Weights of a small GPT-style language model, trained from scratch on English Wikipedia.
Size: 14 layers, width 128, 4 heads of 32, MLP 512 SwiGLU, vocabulary 8192, 5.83M parameters.
Training: a variant of Adam for these matrices, 256M tokens, 4259 steps.
Each number is 500 + 50 x the weight over its row's rms, rounded and kept within 0 to 999. Layers, rows and columns count from 0. Numbers have three digits each. The size before them is the row's rms in percent of the matrix's.

# v: layer 11 attention value, 128x128, rms 0.208, rows 36-55, columns 0-63
# o: layer 11 attention output (transposed), 128x128, rms 0.243, rows 36-55, columns 0-63
v36 119:499455511460581481492568555540418454483493516402494423601497455407480610533506565612448422568441588525593464516488482531481519455445513478528593501555511475469539538531508484515513459479540560
o36 121:429566618571407493513478560553454409553488541573410512482549567437533480550547457447561448446478533538382463571553491502486486441498547509591456533487421466501476487550513473572523549493505547
v37 123:512487560521565522505525468442524479455516469510417508517593522452539468548520481516436478530554466541585516410455513448544394506480582485556495479514474544499404552454428450536455501499395483
o37 135:473481550524451412406545551529563501540464538560428514519514466527556454465438499536555531517558508500458521504472557567493509503372509550458503427515400390488489521443498518487479509409484629
v38 126:536584537487480484511570522495562504501582425508470480548419390533582516486590426557473600513469506495507428422490457465451487525547504539470451532541523509544482546476392497507606544536538573
o38 137:593456430546333507527475549557561515431481528484433509424531450482567519455578507492445415525462458492535482522502434487549524521457598475459501458484481518522521535556471651495494560489380531
v39 112:442465572570335570533444488443473503584585544574376457503405491543443434516400504471476539484662431503545518543390522563503476515437471567524507575500436438515536462476483496395520593433468429
o39 111:513538400478577430538510514555442478478486558496438535402510490564507499516460493525442562529530425517557463585464578569433466576494469435450441526423483526559497482474464459455554473542556500
v40 135:535430525501391409481488526448507445465515532449501437552381507491531587523551573451611565539486521516535390464498544536521574551511466510491539453554485453451526444509553497499634491477508427
o40 141:487527520528491567411462509472408546499517454522495432513521513552474545530599432581574484511557541483544478493516471466485529481511446503539434568432585582430523476449439461571534583530525496
v41 122:513436494445469430499542535567548513498540520538469453399461434553542425528494470525502404444544487502419469435503522571456475504495487450546569412527501514489538481444448544626454538494553484
o41 125:515456457481414516457414424497473512566527507471451495478416499450452481507462443467513571561589475497551496473508507553499450537466454495588610497511542583541503459563576506463528511480521502
v42 117:539519511620442481477574479458508513512433513477497527509487562406402611422486594514588486453469475525474550607481499466558452485511458541513441441412517499482540482594540514532551516495497515
o42 126:453533519434488494595621528514397507508568483535586467598600549436483459507556435528431465538402547463444600451509527522583565477562433497447469549513502434498554421430472429546571461539565506
v43 127:486494495495503517522508422496512465554486518520516473537467336472472491578560451521538461553546445518474568595471439515442508447509415523452561529479455442581501470463496409498549534518517443
o43 145:545546479497568525522585502490442424443531641573507467525489520400468533518486467448505513418496476493506455534492515490615598535508450475543450448361514474616477477490541523473533509498422514
v44 127:487456569555409509503499560574376494512518457472454446495493519544615443491485498503497415473447508504643497592523430496473458450538484516455443548462555495392500525581464486507499552471574541
o44 127:415523504518539436528427414419435492591456433575502511496605502480431523495447485475491405522443414500436474484474457510482411446508483537485460519500497554509521512534539453525585575550507441
v45 123:580508550430461563498492488632553506509530509511452523555487475486526529512522507521551465567605472552517574545514533562486623551530491555575502478499533499577560605443483466391419500465528468
o45 134:494529449558590529499483505451400490551497469535477436452499463453550513599498487509465574499477504434444541549552543542453443438498593422563547473590478518478485478517433503547432508504448594
v46 145:593463496480507437509526571529598474464492469521531519580551454552462530479437566415603465494407500523496539461548505516501426507514432467508486515463477493576487490453490491454513630527519545
o46 144:509463468494426488494597482524436535487540441558505416507502555504610546509479490461419488523517564508433472475446497502518663449475553483435550436434479485493525502579503439598515427535401519
v47 134:592382434437553460510509400558543484454402472420507439506421459547451574521503530571540479565522531491583514592558511522524524542560470451569422461542520450496434410531556454434494490458444489
o47 146:447512615491538583464495499386465490505514511622518520526536543478471496517551457445547528431504507575412583577514530382480498544407460494501454507400378545560507559492479459593527502438459525
v48 129:560496488458482536496520444517616473490532494558553447392472586419540386512509633565526399488546513479474584489564560441448442495441506496465529523484465502510505532452429475465592500489447476
o48 136:503528523413571417501546430458475513517512537426413526565446505499533433407556475513481482472618549471497537585496563496499536414579523422536537543424425537512484518425530582454587438535527497
v49 138:508563443497501541503505474498532498475550551458556558514393469568473472454498482516425572475549470474586482493532506494491529605518571474490597468546514449429578458544571520481543553440544444
o49 145:575472501411494479539447493562451519503534550513443543513533481446472543543568519534592559460479506567389395577442427503498547581484443459523424539496477505489457507536441457570557486557488540
v50 137:554472486509419517517503520550594497509473551580484476512538565451501420513596522515585526521362556479496538529468520474526532454582483473512470503572559452476381508485449452480545551455556489
o50 133:491494527551556606484548455493425443506508460526455518578484488526516480462529549442501498484628389529508454446425479455466426561402482531431504526488472475510545475552583559589517430414396507
v51 132:581445514444423541481519477452529476492533445508565530477513593512553610469480459581480620472438491550452473505486520498502515477515567517466550483610469459461428464471436604629566523452573449
o51 146:530478503476480528529563589550490444411502521422476543508515487393459554509554564547481439579603495516531534444547480502437463448489506587670516520526557437462523564480409433479452488503399554
v52 135:515540562503550496521455498481512500449458417442551470650454569536548438501556471480561557417601526485501532435473495538547480521415505537465402572511532519465473565528474569488513485550582440
o52 136:558576477580572486516491531512600578564451575520455413422531512502579555463592524593423492455522524451468498481519516510449520430492591505460468510534471551402578572496509428431444535487411460
v53 129:542513398448495552486509523500618512594484491529531505457489409550495598426471585480425520555448463500458502470474590530488555597438558591521452481404499485540558501463595429470466425528403496
o53 134:507406525484547458468566566445483463472531489418522423449496529446500434498473536560529521519489521419459560615470487421481504539619603452490484514516456483473437462449485611532485484420490497
v54 135:554405547557412461511477526416588552421528533457549504496426528529540521587431500488466460484551509464413518660513505493404469538654490439479410500473449538491435496488440549590457523482521515
o54 135:435557518569493402598501497428406519422513441466515462515509551586544479417537548480420463475600546433494528441521528518566479589487446394531542533459561495467549538553485440406536468494486563
v55 134:468513481473588462491598498499521551493473465476467496392510489512454599529424513512433515509559529515581382583508522535535484444597470514498426478540482544598465433560430554592474645509545478
o55 132:482484624532425514530495518522504486408511484531540594576552501477508455469516542455520464539412451531510507528575567449488426531427481537499415426467518510651429527488459460455450453508549471